config.toml
n_layer = 12
d_model = 256
n_head = 4
n_kv_head = 4
head_dim = 64
d_mlp = 1024
vocab_size = 1024
activation = "swiglu"
norm = "rmsnorm"
norm_place = "pre"
norm_eps = 1e-06
positions = "rope"
rope_base = 10000.0
rope_fraction = 1.0
qk_norm = false
attn_scale = 0.125
bias = "none"
tie_embeddings = true
parallel_block = false
init = "normal"
init_std_qkv = 0.0232
init_std_o = 0.00474
init_std_up = 0.0232
init_std_down = 0.00237
optimizer = "soap_variant"
lr = 0.00581
beta1 = 0.95
beta2 = 0.99
weight_decay = 0.042
lr_head = 0.0134
grad_clip = 1.0
warmup_steps = 200
schedule = "wsd"
decay_fraction = 0.726
decay_shape = "linear"
final_lr_fraction = 0.05
batch_tokens = 131072
seq_len = 512
doc_mask = true
train_tokens = 589900000
steps = 4501
dataset = "wikipedia_en"
Each number is 50 + 12 x the weight over its row's rms, rounded and kept within 0 to 99. Layers, rows and columns count from 0. The size before them is the row's rms in percent of the matrix's.

# layer 6 MLP up, 1024x256, rms 0.216, rows 0-213, columns 0-31
090:45 59 55 35 52 54 63 49 46 41 62 62 45 47 53 48 49 57 54 40 56 48 46 73 42 42 41 52 59 58 54 41
097:45 61 37 54 48 67 52 29 54 53 50 43 46 49 52 66 43 50 60 52 56 54 28 51 30 42 89 36 41 54 45 64
102:62 38 45 42 64 60 59 26 40 54 49 55 35 49 63 40 66 15 75 63 48 63 37 27 43 52 54 44 45 60 56 44
099:57 56 66 68 56 65 41 49 66 40 73 46 62 80 51 32 28 31 46 35 54 59 51 82 47 64 53 53 58 56 50 48
104:61 39 56 48 52 69 45 49 34 45 51 53 63 49 59 33 66 78 62 54 50 33 50 42 46 53 59 54 53 49 57 48
096:54 35 45 38 45 63 50 51 59 41 39 48 47 53 56 51 55 09 59 53 46 64 35 58 37 51 46 46 72 49 37 64
097:55 45 44 45 43 34 48 30 48 45 41 61 32 34 64 42 55 23 56 61 27 59 47 53 43 69 46 30 29 43 61 69
096:63 32 52 45 34 63 51 54 62 64 48 57 50 37 50 58 48 64 42 38 53 36 49 51 68 47 56 30 54 76 30 53
092:50 87 30 44 35 57 53 57 42 46 62 22 59 39 75 57 30 51 46 36 47 81 36 34 27 64 42 67 73 54 82 37
096:39 49 56 59 52 19 54 73 56 66 53 48 39 45 56 29 29 63 54 64 43 50 51 64 46 44 50 60 59 55 56 43
100:29 42 34 62 38 60 53 41 62 43 50 22 45 35 72 70 58 36 53 46 60 65 63 62 40 70 49 66 64 41 47 46
103:52 48 65 59 39 57 48 32 57 26 50 86 42 74 61 48 56 46 50 60 29 56 53 35 40 66 61 47 54 46 43 28
100:52 61 49 34 58 50 70 63 47 37 51 30 60 69 38 52 63 37 56 51 45 50 51 50 71 70 55 37 58 42 51 55
100:40 52 48 59 44 40 49 39 47 71 50 53 51 54 37 61 21 63 59 40 52 65 63 45 35 48 49 50 58 47 49 54
096:46 42 50 41 58 79 66 47 71 55 52 61 26 45 43 60 74 58 46 49 68 56 43 61 66 76 50 55 62 61 49 67
100:57 25 43 42 44 49 42 82 64 55 44 26 48 47 34 37 45 41 35 41 33 63 50 47 18 23 71 60 37 58 31 47
104:50 52 56 75 39 51 42 45 61 29 53 40 68 48 51 19 38 47 58 45 39 71 45 61 50 46 39 48 70 53 29 50
095:63 57 49 50 56 66 46 37 48 49 67 71 49 60 37 53 53 74 55 74 28 70 52 44 56 44 60 56 67 68 57 35
095:44 28 53 60 53 64 34 53 41 66 58 57 34 55 34 56 65 49 69 64 71 47 45 27 50 72 45 47 45 49 59 33
096:57 46 33 65 46 21 29 38 48 52 48 52 50 49 48 74 14 48 48 44 47 58 61 67 44 49 33 77 41 34 44 53
097:77 72 53 48 23 48 62 44 49 40 53 48 19 56 67 34 54 58 60 44 56 62 61 38 51 61 60 51 44 64 26 35
101:63 55 47 63 64 29 55 51 49 61 52 64 36 56 68 39 44 44 69 69 64 68 42 74 64 55 72 57 53 41 50 59
098:49 62 38 57 47 50 71 51 33 66 49 47 49 59 31 36 55 54 55 58 55 47 54 61 66 39 30 66 48 58 44 35
107:38 65 46 40 70 43 66 64 46 52 55 45 66 50 33 60 56 37 51 55 31 56 39 41 57 47 52 51 60 42 76 42
112:59 44 58 27 57 61 50 37 62 50 59 63 60 59 24 53 60 50 41 59 45 52 59 53 53 55 77 43 59 41 45 61
097:47 69 49 48 46 61 29 54 67 45 37 73 50 44 61 73 54 45 54 29 52 33 54 47 42 49 43 50 50 54 48 60
098:35 52 78 52 80 42 48 73 35 55 47 41 35 42 48 43 38 36 56 50 63 36 66 52 45 38 41 50 49 43 46 34
106:47 71 49 63 59 42 49 52 35 64 69 51 55 23 46 70 49 63 60 36 70 41 36 69 52 74 64 59 52 67 38 60
099:49 75 65 44 44 65 58 28 63 49 41 62 41 63 57 52 57 49 34 62 39 44 51 63 55 46 37 61 49 62 62 60
106:53 52 64 26 66 61 24 60 34 45 57 31 67 66 67 45 49 46 38 56 56 45 49 39 51 57 33 44 69 36 43 63
104:52 61 55 48 55 52 54 24 59 57 58 45 64 56 61 53 52 64 60 43 84 58 48 48 54 63 37 46 47 39 19 75
103:41 37 51 45 39 64 40 50 46 54 59 40 53 54 54 22 53 55 39 64 68 27 61 54 31 55 46 64 45 18 49 35
117:49 39 48 30 42 34 73 49 39 58 48 73 50 47 55 40 71 61 50 34 53 69 57 33 51 46 45 52 56 33 23 46
096:47 53 63 31 43 64 49 64 40 49 50 14 46 49 33 35 48 42 55 53 33 45 69 75 53 71 46 75 47 61 52 49
100:51 51 45 54 51 43 40 38 53 48 65 34 57 31 42 35 40 49 23 36 44 43 59 32 51 67 51 56 34 55 57 26
100:39 63 41 41 19 52 63 54 35 58 43 31 38 67 65 56 60 51 43 51 59 29 57 28 57 53 45 60 45 50 57 62
098:47 33 44 48 53 54 39 20 38 32 45 51 45 59 49 54 41 68 35 65 61 67 36 36 55 33 61 60 60 25 95 37
100:59 52 50 62 44 54 45 60 58 51 63 56 47 62 66 77 61 50 47 43 24 43 30 54 63 47 26 46 50 46 67 28
109:42 40 54 43 59 71 51 43 37 53 45 73 12 29 36 44 30 43 38 28 23 27 63 50 35 45 43 67 60 59 54 44
094:53 41 31 41 40 33 35 36 45 41 73 62 35 53 55 58 48 27 54 48 54 41 48 45 32 41 52 70 47 32 66 63
094:36 51 65 68 46 51 57 46 46 54 45 43 47 39 28 68 64 38 42 73 64 49 39 47 43 51 32 50 54 59 69 38
096:44 70 65 55 31 57 64 76 51 34 52 36 56 49 56 58 28 52 56 28 63 51 56 55 38 50 48 37 41 32 50 43
103:51 70 74 21 36 43 50 50 26 40 46 51 18 41 50 22 44 44 42 41 41 52 59 41 54 53 70 47 49 60 49 35
099:43 45 43 30 33 50 56 45 44 50 58 79 71 61 74 66 70 61 60 50 43 47 37 70 67 54 34 61 60 70 67 47
106:65 30 61 55 65 54 59 48 46 61 28 31 55 48 74 51 69 50 56 58 46 53 46 61 49 34 34 56 52 40 43 40
103:63 62 49 50 40 65 56 41 54 37 49 45 39 67 49 44 44 44 45 37 38 55 79 41 80 48 50 41 83 65 43 40
102:56 39 64 57 54 70 54 54 65 62 64 40 67 45 50 56 33 77 46 29 79 49 47 66 40 63 59 47 42 28 39 32
109:36 40 81 78 57 41 53 60 67 42 41 29 34 57 66 86 52 56 44 60 45 47 47 70 49 53 53 66 52 62 33 46
099:58 41 64 56 50 24 36 62 64 63 48 58 37 40 61 31 52 30 56 30 29 61 56 38 30 54 27 67 61 56 53 50
116:49 54 72 63 49 71 45 73 63 44 44 37 25 52 37 44 53 39 51 69 39 42 28 59 47 45 43 54 78 52 49 57
106:48 44 50 58 37 53 36 33 38 65 41 57 53 32 48 51 68 52 59 19 42 59 52 47 66 61 30 54 47 61 55 29
099:40 43 52 54 27 25 40 48 58 71 57 32 42 41 44 46 40 60 60 42 60 42 40 48 58 46 67 48 53 55 53 44
102:70 50 39 54 66 57 54 58 49 45 49 59 63 66 18 71 40 79 48 35 30 64 63 77 61 64 54 38 48 44 46 44
096:56 22 58 38 41 60 60 51 40 51 34 41 46 47 57 45 73 46 54 52 50 68 48 26 53 45 50 26 46 60 32 84
101:60 40 45 53 76 27 44 51 44 38 27 25 29 42 55 45 68 65 72 40 44 44 72 42 44 51 44 42 44 46 36 69
104:57 45 70 68 66 51 55 52 43 86 37 52 69 64 68 54 52 30 38 40 55 23 64 42 59 50 43 62 72 55 27 29
101:60 40 64 68 38 47 25 35 71 52 44 41 30 43 68 48 51 63 58 41 31 40 54 43 60 47 55 61 49 40 65 48
099:24 60 45 15 41 54 47 45 59 34 62 51 54 56 38 39 43 49 74 59 50 30 82 62 33 20 48 59 58 57 44 53
097:42 77 52 23 62 56 38 59 36 22 56 39 63 50 57 51 53 83 36 47 30 29 47 49 48 42 48 34 45 75 61 68
102:63 56 26 71 28 58 63 30 40 45 67 62 39 63 51 51 52 44 59 56 58 64 54 59 45 33 38 55 39 61 36 37
097:81 54 25 57 35 44 46 42 46 51 65 56 49 57 42 40 49 73 45 51 69 45 26 50 36 46 53 45 45 58 35 67
099:34 52 45 48 39 57 55 47 50 51 43 67 29 48 48 38 54 73 43 64 39 41 53 60 27 52 54 52 49 37 44 40
104:43 33 38 43 58 60 48 55 50 72 49 40 32 75 38 41 50 54 54 40 40 66 48 61 42 43 41 44 70 41 41 54
097:51 33 46 53 52 53 56 43 49 53 55 58 49 36 61 46 50 39 51 23 56 30 70 53 35 51 55 66 56 44 66 36
105:53 53 47 41 59 56 46 40 71 61 44 57 56 49 25 43 51 53 43 66 40 73 54 37 45 47 35 50 43 53 50 68
095:37 46 34 62 65 53 52 45 57 42 47 38 30 59 48 59 45 62 51 54 70 38 59 53 72 29 46 72 61 55 50 46
098:33 57 45 56 25 37 64 32 61 37 58 44 43 45 36 52 35 56 59 50 49 42 56 59 54 60 50 52 31 58 50 49
095:54 55 44 43 51 35 67 55 41 41 38 80 53 52 64 36 52 47 47 23 47 35 53 48 45 50 37 44 49 33 66 40
100:46 51 64 64 49 60 36 61 30 62 44 34 49 63 30 49 61 70 40 50 46 46 62 59 56 61 60 41 46 39 46 58
100:25 74 47 58 61 66 16 33 62 57 49 48 52 40 60 82 26 51 83 84 52 35 44 53 35 34 51 50 45 48 61 59
107:32 42 42 62 60 42 11 34 55 71 48 59 58 36 53 48 30 46 51 87 60 54 62 66 58 45 35 42 48 49 43 42
094:33 47 74 44 51 44 42 42 41 61 56 40 39 34 30 60 52 62 63 51 44 57 64 40 42 38 55 41 42 48 41 44
092:38 35 58 50 44 38 49 39 50 41 86 51 45 38 53 43 70 56 45 47 60 46 57 54 56 45 39 48 40 62 41 41
096:60 49 35 56 66 69 59 65 54 61 40 54 71 51 36 46 43 52 72 31 24 48 46 42 51 59 40 44 29 51 38 58
120:37 63 68 58 46 64 61 65 56 37 46 44 23 58 42 36 52 55 48 57 60 37 31 58 45 28 47 50 66 52 48 77
105:26 40 45 52 46 29 38 31 67 16 36 60 40 54 27 56 33 38 52 48 39 41 57 61 55 53 53 60 53 26 29 28
104:75 45 65 61 29 54 61 42 36 45 49 42 38 46 58 49 63 37 42 57 44 27 57 65 59 61 41 48 53 34 47 45
105:59 46 49 63 38 29 34 59 32 63 51 40 51 75 41 70 44 36 61 44 33 53 40 61 52 44 46 53 60 61 59 72
097:54 40 71 54 42 52 38 78 69 49 41 49 53 54 40 54 36 85 43 48 57 28 42 60 26 30 61 60 53 40 65 26
096:59 59 57 44 38 39 55 49 47 67 45 37 50 50 48 43 44 58 54 47 59 51 64 26 56 51 37 68 74 59 59 41
117:65 52 63 58 59 44 36 65 55 34 65 32 45 50 64 67 52 49 47 50 67 51 69 51 58 67 52 52 30 42 29 52
096:62 43 75 48 38 54 34 19 28 65 60 43 68 50 49 48 25 25 49 67 39 35 51 53 51 63 51 33 54 24 58 46
096:41 50 21 64 48 39 62 55 47 54 74 63 63 63 28 47 50 80 38 53 39 54 42 64 57 53 55 54 56 30 35 64
100:30 32 44 52 42 46 53 48 53 32 51 46 52 38 29 69 54 45 54 61 51 35 46 41 77 52 50 57 41 48 52 51
101:40 42 57 51 32 36 56 59 49 49 60 39 53 49 46 58 56 30 52 56 36 57 63 62 55 33 57 31 71 47 59 84
094:43 70 51 47 49 41 54 41 41 30 41 41 62 47 47 28 39 46 63 48 59 64 56 75 43 62 35 52 52 54 67 37
103:44 56 72 42 64 65 40 63 56 43 76 35 49 50 51 57 42 41 72 68 48 53 66 47 38 68 47 07 52 63 62 52
108:63 32 54 55 45 45 47 58 79 60 52 37 67 58 42 51 39 58 41 38 50 39 65 53 69 64 57 60 43 58 24 78
097:55 46 41 56 55 56 59 78 44 33 57 46 75 37 48 43 47 42 51 62 45 41 58 54 58 43 40 40 46 63 42 60
098:37 37 66 52 43 57 58 34 40 20 67 40 43 49 79 37 27 66 59 70 62 42 41 30 33 32 60 73 54 52 55 37
108:63 68 35 71 51 45 51 52 52 52 62 31 59 51 43 46 50 58 42 65 46 70 40 46 55 49 53 60 48 61 45 37
099:50 41 58 61 63 48 67 80 69 54 55 44 41 63 33 67 73 51 55 60 46 48 57 38 40 28 58 75 55 51 52 76
110:71 31 28 28 55 46 30 31 64 44 51 48 58 51 26 34 49 50 47 66 59 55 43 46 30 48 47 63 42 49 32 73
096:47 64 30 44 65 43 50 56 57 72 54 37 53 63 40 52 58 41 45 55 71 54 29 28 49 45 76 67 50 41 46 60
089:66 49 49 58 46 25 47 50 47 27 64 50 47 50 67 67 72 53 62 70 49 27 64 44 47 37 32 56 37 39 39 60
106:52 58 35 39 28 52 58 39 56 48 46 27 49 44 55 38 62 43 49 59 69 64 40 56 51 61 50 64 83 40 35 59
103:21 57 47 40 40 53 54 40 31 54 40 42 52 61 33 44 38 43 35 39 56 58 58 55 40 39 61 37 68 38 28 39
108:59 45 43 60 56 55 49 46 58 58 65 51 41 67 29 50 66 42 32 38 25 42 48 53 41 40 40 35 67 48 41 47
100:58 54 63 71 39 56 34 36 44 53 49 48 46 50 46 70 40 45 58 55 38 34 36 50 53 45 33 40 40 48 84 52
090:42 18 45 58 47 56 41 56 31 74 45 41 56 70 42 53 54 39 53 57 53 34 55 31 60 47 62 38 47 46 53 35
103:38 59 45 44 39 53 60 65 49 29 70 40 49 44 49 59 65 36 29 41 45 42 29 27 62 57 36 46 73 78 40 57
093:29 67 58 68 59 42 62 45 74 58 74 44 79 64 44 31 43 56 51 59 63 27 49 62 53 47 32 46 55 51 47 24
098:64 59 56 48 41 31 41 51 48 50 37 40 42 39 48 33 52 38 45 71 51 37 45 22 44 58 41 29 55 44 48 59
111:45 45 37 36 40 43 61 72 47 58 57 43 55 40 66 52 52 46 29 44 45 45 47 45 34 42 72 42 78 35 37 62
098:53 33 41 80 60 70 44 46 59 51 47 65 32 56 68 46 48 67 56 36 44 73 41 64 60 48 64 36 33 65 59 67
098:62 48 43 38 62 27 66 27 47 63 41 42 55 48 53 50 55 56 45 32 46 67 44 60 48 35 33 38 46 49 63 62
108:45 56 36 42 59 55 68 52 23 55 42 47 47 45 35 46 63 40 62 49 46 55 59 66 39 67 54 29 54 42 42 61
102:60 67 77 36 36 43 48 29 60 72 54 43 43 69 37 47 56 36 56 68 35 36 38 48 29 37 37 49 61 69 47 39
094:44 68 43 68 30 37 64 59 26 73 53 56 58 74 48 48 35 70 70 39 43 42 44 56 49 44 49 66 59 43 37 70
096:63 48 28 26 46 59 38 49 34 58 43 54 49 41 56 47 41 63 56 46 40 64 37 44 55 61 49 64 48 51 55 51
102:46 58 56 72 62 57 54 55 34 44 54 59 61 61 61 87 71 57 51 55 39 45 50 50 60 54 44 51 44 35 52 60
100:47 57 70 80 47 30 47 43 62 58 52 50 61 33 37 43 51 60 36 54 61 77 48 59 83 43 74 44 36 56 61 56
099:53 51 53 62 39 59 41 38 61 58 45 36 47 45 59 44 33 58 51 48 29 49 39 36 32 68 41 69 29 40 30 39
100:59 47 37 55 70 67 45 57 30 50 49 86 48 61 58 67 54 62 50 54 40 54 46 36 51 47 41 54 38 38 48 27
102:37 48 57 46 65 51 55 37 33 63 67 52 39 51 55 54 42 65 54 66 44 71 54 66 44 66 47 48 44 44 64 55
098:67 54 38 48 60 46 43 47 74 53 40 57 61 55 50 54 32 46 43 71 54 63 67 37 62 43 62 61 52 64 41 58
095:71 46 38 71 37 39 57 59 35 51 48 33 29 57 44 17 46 74 53 31 64 44 56 70 62 31 48 56 57 64 46 36
096:76 49 42 41 48 41 58 45 42 74 72 30 71 65 41 54 55 33 56 59 33 34 56 40 41 45 47 73 51 52 47 34
093:69 35 48 56 29 32 54 53 64 49 32 59 36 53 47 59 61 53 60 42 32 36 77 41 54 65 53 35 34 29 62 40
096:46 44 58 73 77 20 53 69 33 20 45 61 51 67 40 62 74 69 54 42 49 25 59 63 71 59 67 51 30 56 50 45
098:62 42 52 47 26 42 29 66 16 56 49 43 43 35 51 59 42 47 33 33 69 71 29 56 66 43 52 69 27 50 67 30
097:55 58 63 22 46 54 34 39 43 33 62 59 60 37 64 39 67 46 39 34 59 60 05 45 43 49 60 30 55 26 40 49
112:46 59 50 41 61 64 35 52 46 43 53 51 63 43 59 53 63 16 34 59 70 72 42 43 53 36 27 65 48 37 55 48
107:49 50 30 33 49 25 58 41 46 51 54 72 49 48 52 39 41 50 43 58 67 80 58 50 49 43 46 50 53 56 47 48
108:40 75 40 57 49 58 74 36 55 46 39 82 45 36 36 38 62 25 50 42 47 45 42 40 62 68 57 45 61 57 45 68
093:52 74 57 56 53 41 64 52 76 36 32 52 52 61 51 59 27 46 60 56 56 60 48 54 58 45 36 25 43 56 52 36
102:46 53 51 48 48 53 52 58 54 62 23 55 47 49 78 68 46 42 39 74 58 68 64 59 64 71 47 65 75 28 64 57
107:42 27 76 53 27 36 43 36 53 42 35 30 33 52 41 49 46 58 48 48 35 45 74 72 68 59 45 55 70 48 69 52
100:46 52 34 49 62 40 41 48 57 55 44 43 68 43 50 40 54 54 67 53 66 40 35 35 49 51 47 41 45 41 52 55
096:52 52 43 57 46 56 72 33 48 48 45 72 34 42 50 38 59 64 42 48 54 80 42 33 38 78 63 60 56 55 48 31
100:55 37 52 48 40 57 54 58 54 60 48 49 59 64 29 49 38 45 46 61 48 57 54 71 51 91 37 58 31 51 44 43
101:52 56 40 59 44 62 33 50 59 40 49 56 44 31 44 34 32 79 63 56 27 28 57 47 49 49 53 57 34 65 41 32
098:36 52 57 77 37 48 63 46 51 33 64 26 53 58 35 50 47 40 26 57 49 63 60 51 27 55 62 76 58 65 52 40
093:46 49 48 46 63 49 21 42 52 65 41 48 59 34 63 38 30 42 48 31 44 39 52 38 85 64 54 47 39 51 51 67
100:40 15 64 67 41 48 40 63 45 47 56 44 39 51 44 64 33 28 59 49 52 41 38 72 46 33 71 35 40 37 59 53
100:47 60 52 57 38 56 53 61 64 37 56 47 38 30 59 59 41 62 42 52 48 40 54 53 45 58 47 73 54 42 59 51
103:50 38 59 63 63 31 62 69 31 36 37 37 49 57 31 50 54 64 15 44 54 39 41 57 36 41 64 62 52 30 42 37
104:38 42 45 58 34 51 46 60 33 63 50 61 40 68 42 33 34 59 47 44 58 48 70 58 68 46 51 52 51 15 29 51
095:57 65 34 55 36 48 64 63 40 73 59 47 53 46 44 42 44 59 44 57 31 32 73 51 42 43 56 51 66 47 82 40
096:41 46 42 44 67 36 56 35 47 45 54 32 33 50 81 46 75 77 65 52 43 49 70 65 63 65 32 52 52 55 55 67
098:50 45 34 51 38 55 62 64 43 50 60 56 48 63 36 70 60 19 46 73 40 55 11 40 32 58 77 54 56 75 65 44
101:56 46 59 44 67 55 42 39 48 53 53 36 45 52 46 32 42 43 40 38 37 52 56 34 47 42 66 68 58 67 61 56
097:70 50 45 43 59 49 62 74 82 63 35 50 61 58 54 48 49 61 37 56 39 60 29 61 32 43 52 54 53 52 60 60
101:73 40 53 34 52 65 67 39 51 42 58 52 56 53 52 45 63 42 67 65 42 68 44 69 68 17 65 52 45 64 30 45
107:47 42 33 62 33 41 55 48 59 50 46 57 57 61 54 48 46 26 34 42 48 45 57 36 42 40 48 51 58 63 51 69
100:30 32 45 66 51 62 58 63 62 79 46 66 26 13 57 37 46 49 51 41 38 29 55 55 48 52 44 36 43 52 25 37
098:45 35 69 44 38 39 48 61 49 65 57 42 51 35 51 56 68 39 47 54 50 40 64 55 50 70 55 53 49 63 54 35
092:50 41 78 49 58 48 48 35 53 51 30 55 46 46 61 39 52 63 67 38 54 39 46 56 31 49 62 55 33 34 40 63
082:49 58 44 55 50 72 54 35 41 43 66 63 59 57 59 60 48 69 51 50 44 37 53 54 43 51 64 52 56 58 29 60
100:73 29 54 41 41 40 35 42 49 44 45 50 30 37 50 35 50 58 56 50 62 53 42 51 48 58 66 36 75 44 50 52
092:50 50 57 55 55 40 54 56 54 28 50 44 36 68 58 48 59 45 41 35 44 33 64 39 52 69 49 70 72 26 65 50
095:59 65 35 43 45 29 67 51 47 49 43 32 60 47 49 67 60 59 50 57 40 55 46 59 76 38 60 57 38 34 38 42
097:58 45 47 64 51 64 57 41 39 51 43 75 48 40 59 55 47 45 45 18 50 76 43 46 32 61 55 58 52 45 47 52
099:46 54 49 33 54 63 31 77 46 28 65 41 58 43 51 65 69 44 67 38 59 56 53 29 48 28 38 35 58 66 58 55
102:47 64 40 72 60 62 45 41 65 35 68 35 36 35 67 28 32 39 58 19 49 65 47 54 58 27 42 54 45 44 58 50
103:39 60 59 54 54 48 52 65 59 61 68 41 34 41 49 56 45 63 52 49 55 59 51 62 62 45 52 49 42 81 58 30
094:39 71 42 43 50 23 73 53 51 66 62 50 62 54 40 56 44 41 45 51 59 54 74 62 43 49 84 70 31 44 56 53
105:65 33 51 59 44 42 41 56 44 35 51 62 63 64 43 22 43 50 45 32 41 37 53 59 51 28 41 38 52 44 42 50
101:52 46 73 55 62 62 52 44 57 81 56 61 49 52 61 35 58 49 43 42 53 47 52 65 38 49 45 49 25 49 49 56
099:65 60 47 46 58 55 43 36 35 36 49 52 36 45 37 35 43 64 44 48 73 76 53 62 51 48 38 48 40 78 44 46
098:46 59 55 29 34 54 58 60 44 84 50 61 42 64 51 58 44 47 49 44 66 56 46 35 33 64 70 46 71 40 68 65
095:58 64 61 42 51 43 54 59 40 50 68 43 27 48 59 70 56 32 52 45 38 31 66 49 64 56 43 43 34 57 50 54
095:61 61 42 56 45 40 41 43 38 42 58 51 42 45 35 55 43 61 49 48 75 44 51 47 37 50 42 78 46 52 63 40
100:47 39 54 44 67 60 41 60 53 50 64 53 59 44 35 17 47 43 41 68 70 73 51 41 47 41 69 36 55 48 56 34
103:55 57 36 49 69 59 53 47 52 55 46 48 16 66 54 58 52 51 57 58 58 63 63 60 80 34 37 40 42 61 64 50
108:60 35 52 49 51 40 41 47 33 39 40 43 52 59 55 60 43 61 54 58 42 63 51 63 69 63 53 53 59 55 30 77
100:45 45 30 39 62 44 47 47 69 49 59 33 72 47 70 50 44 69 59 54 35 48 69 40 41 43 56 61 65 40 44 49
097:56 50 63 38 43 56 54 31 35 40 37 56 49 67 38 49 17 49 53 42 43 66 38 48 42 48 56 59 65 52 70 53
095:43 54 57 48 51 49 42 57 43 56 24 37 69 48 56 52 47 23 24 45 53 36 67 45 24 33 32 61 46 56 51 28
098:43 40 30 61 44 54 51 31 65 46 25 32 40 56 63 71 65 66 33 52 35 46 46 48 47 49 43 58 54 60 54 57
102:48 45 60 41 65 66 48 63 31 47 45 56 50 41 53 49 53 46 57 38 50 65 55 61 36 53 42 46 53 60 53 30
102:47 57 46 40 42 53 55 37 46 46 44 56 30 58 61 46 68 63 57 38 40 56 47 58 64 38 41 43 49 55 50 74
093:41 46 46 43 41 22 47 46 39 66 55 43 32 63 57 36 53 44 39 67 74 59 48 49 64 63 64 48 70 43 58 54
098:30 45 54 35 33 57 49 40 19 38 66 42 63 42 50 54 57 51 57 57 50 56 56 76 53 60 60 45 52 61 63 54
101:73 58 62 48 49 32 49 62 62 44 43 33 59 62 29 51 48 53 68 67 54 53 59 48 32 58 31 39 49 37 81 44
107:57 62 45 49 40 43 53 77 59 46 71 53 46 47 28 52 60 69 58 49 40 41 56 47 54 25 50 49 76 30 58 45
105:57 41 56 76 48 57 50 65 32 52 57 71 42 42 43 57 42 15 46 60 58 45 47 36 29 47 37 36 43 69 48 49
104:41 58 26 40 55 32 39 54 40 47 43 51 76 57 57 44 35 41 62 57 34 56 60 47 44 29 56 46 48 68 66 49
101:57 35 78 39 41 55 49 60 70 66 49 28 60 59 46 38 39 33 46 45 62 53 55 58 74 59 49 45 43 52 40 80
098:48 56 52 47 39 53 47 56 64 51 38 39 39 24 53 42 57 48 64 37 59 57 48 75 65 60 52 27 37 43 53 43
100:43 53 59 65 59 58 60 56 35 44 65 53 39 47 57 60 52 31 51 43 56 61 50 57 64 43 42 56 24 54 62 70
096:39 53 83 60 33 44 56 39 40 49 59 36 43 36 44 50 32 41 35 37 45 57 53 49 41 22 54 53 63 53 44 41
098:52 38 51 46 36 53 44 45 55 45 43 46 54 53 50 51 28 37 39 64 44 31 57 66 46 76 61 47 50 55 62 10
100:43 61 35 60 57 58 51 47 71 47 66 49 27 59 50 57 56 35 49 52 36 37 40 38 56 21 64 51 44 43 39 62
100:59 38 38 47 63 52 62 37 55 51 37 61 56 47 53 36 44 40 67 57 08 52 25 75 40 48 73 71 68 57 54 61
105:53 69 48 40 67 54 58 38 54 36 20 45 32 41 27 49 51 43 36 69 26 38 66 75 46 66 42 72 42 57 28 70
105:50 67 49 54 23 25 54 31 52 60 65 56 38 62 45 43 59 41 41 41 65 64 44 46 64 62 52 41 73 33 44 58
108:58 53 48 19 49 57 51 26 58 58 35 59 44 69 66 66 61 28 40 39 55 54 44 46 45 43 36 47 47 47 63 42
104:40 55 37 32 48 63 60 45 46 47 49 45 59 38 68 42 48 60 56 45 53 62 59 45 32 63 41 60 47 53 56 49
089:40 48 75 63 35 42 50 29 34 63 48 16 73 32 52 70 37 47 76 42 63 60 49 37 54 59 30 55 41 50 36 44
111:52 50 62 51 64 42 51 72 50 58 67 64 51 54 57 58 58 44 53 42 61 45 63 45 57 49 52 52 47 56 37 64
098:63 64 77 73 55 54 47 88 30 33 62 42 52 51 72 57 37 53 62 38 50 51 56 46 57 44 58 60 56 39 61 53
103:43 48 43 74 41 36 49 73 40 44 42 35 62 51 50 36 52 48 27 44 52 61 44 70 57 37 51 39 53 74 54 32
102:56 47 55 23 56 57 47 52 52 60 47 39 26 45 62 57 30 56 40 41 53 63 63 69 50 47 47 72 74 60 60 44
094:42 82 48 45 46 44 28 63 46 64 67 39 53 26 49 40 24 55 30 51 57 39 47 37 52 44 50 31 52 43 31 45
097:46 73 59 63 49 39 44 77 37 54 63 74 28 53 49 48 57 58 49 78 46 51 35 44 40 54 49 55 40 45 51 50
101:59 55 62 54 36 62 42 33 63 68 57 42 35 52 52 60 41 51 58 43 19 52 38 38 56 47 43 41 53 51 52 55
096:49 39 68 65 49 66 64 49 45 21 49 53 27 68 50 52 48 54 40 64 43 46 29 32 44 34 40 72 53 62 71 26
104:32 43 26 35 43 33 41 40 61 35 60 38 36 40 51 63 45 57 63 49 52 42 52 52 64 61 34 33 40 41 53 62
101:49 38 53 63 43 47 44 35 30 39 60 62 30 55 54 58 32 57 58 45 13 55 59 42 46 55 49 52 49 42 46 48
105:55 49 67 46 55 42 44 54 47 68 49 22 45 41 62 53 55 61 49 55 53 45 57 43 44 40 29 79 50 46 65 27
108:55 59 43 54 69 43 21 59 56 43 58 58 64 68 44 56 19 56 49 41 53 58 54 66 60 67 42 60 45 52 42 52
109:36 32 40 52 58 62 72 43 53 55 26 39 40 54 49 53 43 76 47 41 61 47 66 64 48 63 42 47 52 56 51 49
100:51 49 41 68 25 54 45 55 48 60 49 60 50 43 47 50 43 58 58 45 49 43 63 32 28 78 44 72 49 54 35 44
097:53 49 46 47 26 46 61 30 36 58 43 66 48 33 51 40 41 60 43 36 48 42 70 54 60 50 27 32 42 59 59 33
100:42 33 50 36 55 57 36 45 46 35 33 50 48 29 36 60 61 40 35 55 45 44 46 57 30 53 45 51 39 40 53 53
099:46 70 58 45 34 27 41 41 57 53 53 46 53 42 60 60 50 45 51 49 59 45 74 47 51 53 43 69 54 26 49 55
102:52 47 47 43 49 43 67 53 55 70 64 58 59 45 39 51 58 54 48 71 63 42 45 44 41 23 48 53 65 49 57 35
087:33 46 57 41 58 47 53 69 55 66 60 50 47 57 45 45 46 46 61 70 76 44 39 52 54 34 70 63 59 47 32 43
090:52 63 47 39 45 68 88 28 44 49 44 70 33 44 71 61 32 57 75 10 25 47 29 62 42 27 48 56 70 47 66 65
101:52 56 58 68 52 57 49 50 86 51 48 69 53 58 46 68 48 44 38 61 58 75 55 40 58 45 52 67 67 73 42 56
096:25 46 52 48 26 51 52 58 43 53 47 53 61 58 53 31 30 65 58 39 47 57 61 46 51 51 55 41 66 59 53 34
099:48 60 53 56 30 46 51 44 33 44 42 54 47 44 47 40 38 53 48 64 73 72 52 36 50 51 52 45 42 60 41 47
095:53 56 41 53 34 50 47 43 51 33 55 14 22 53 47 40 55 66 52 57 73 47 30 45 34 35 59 54 48 47 40 44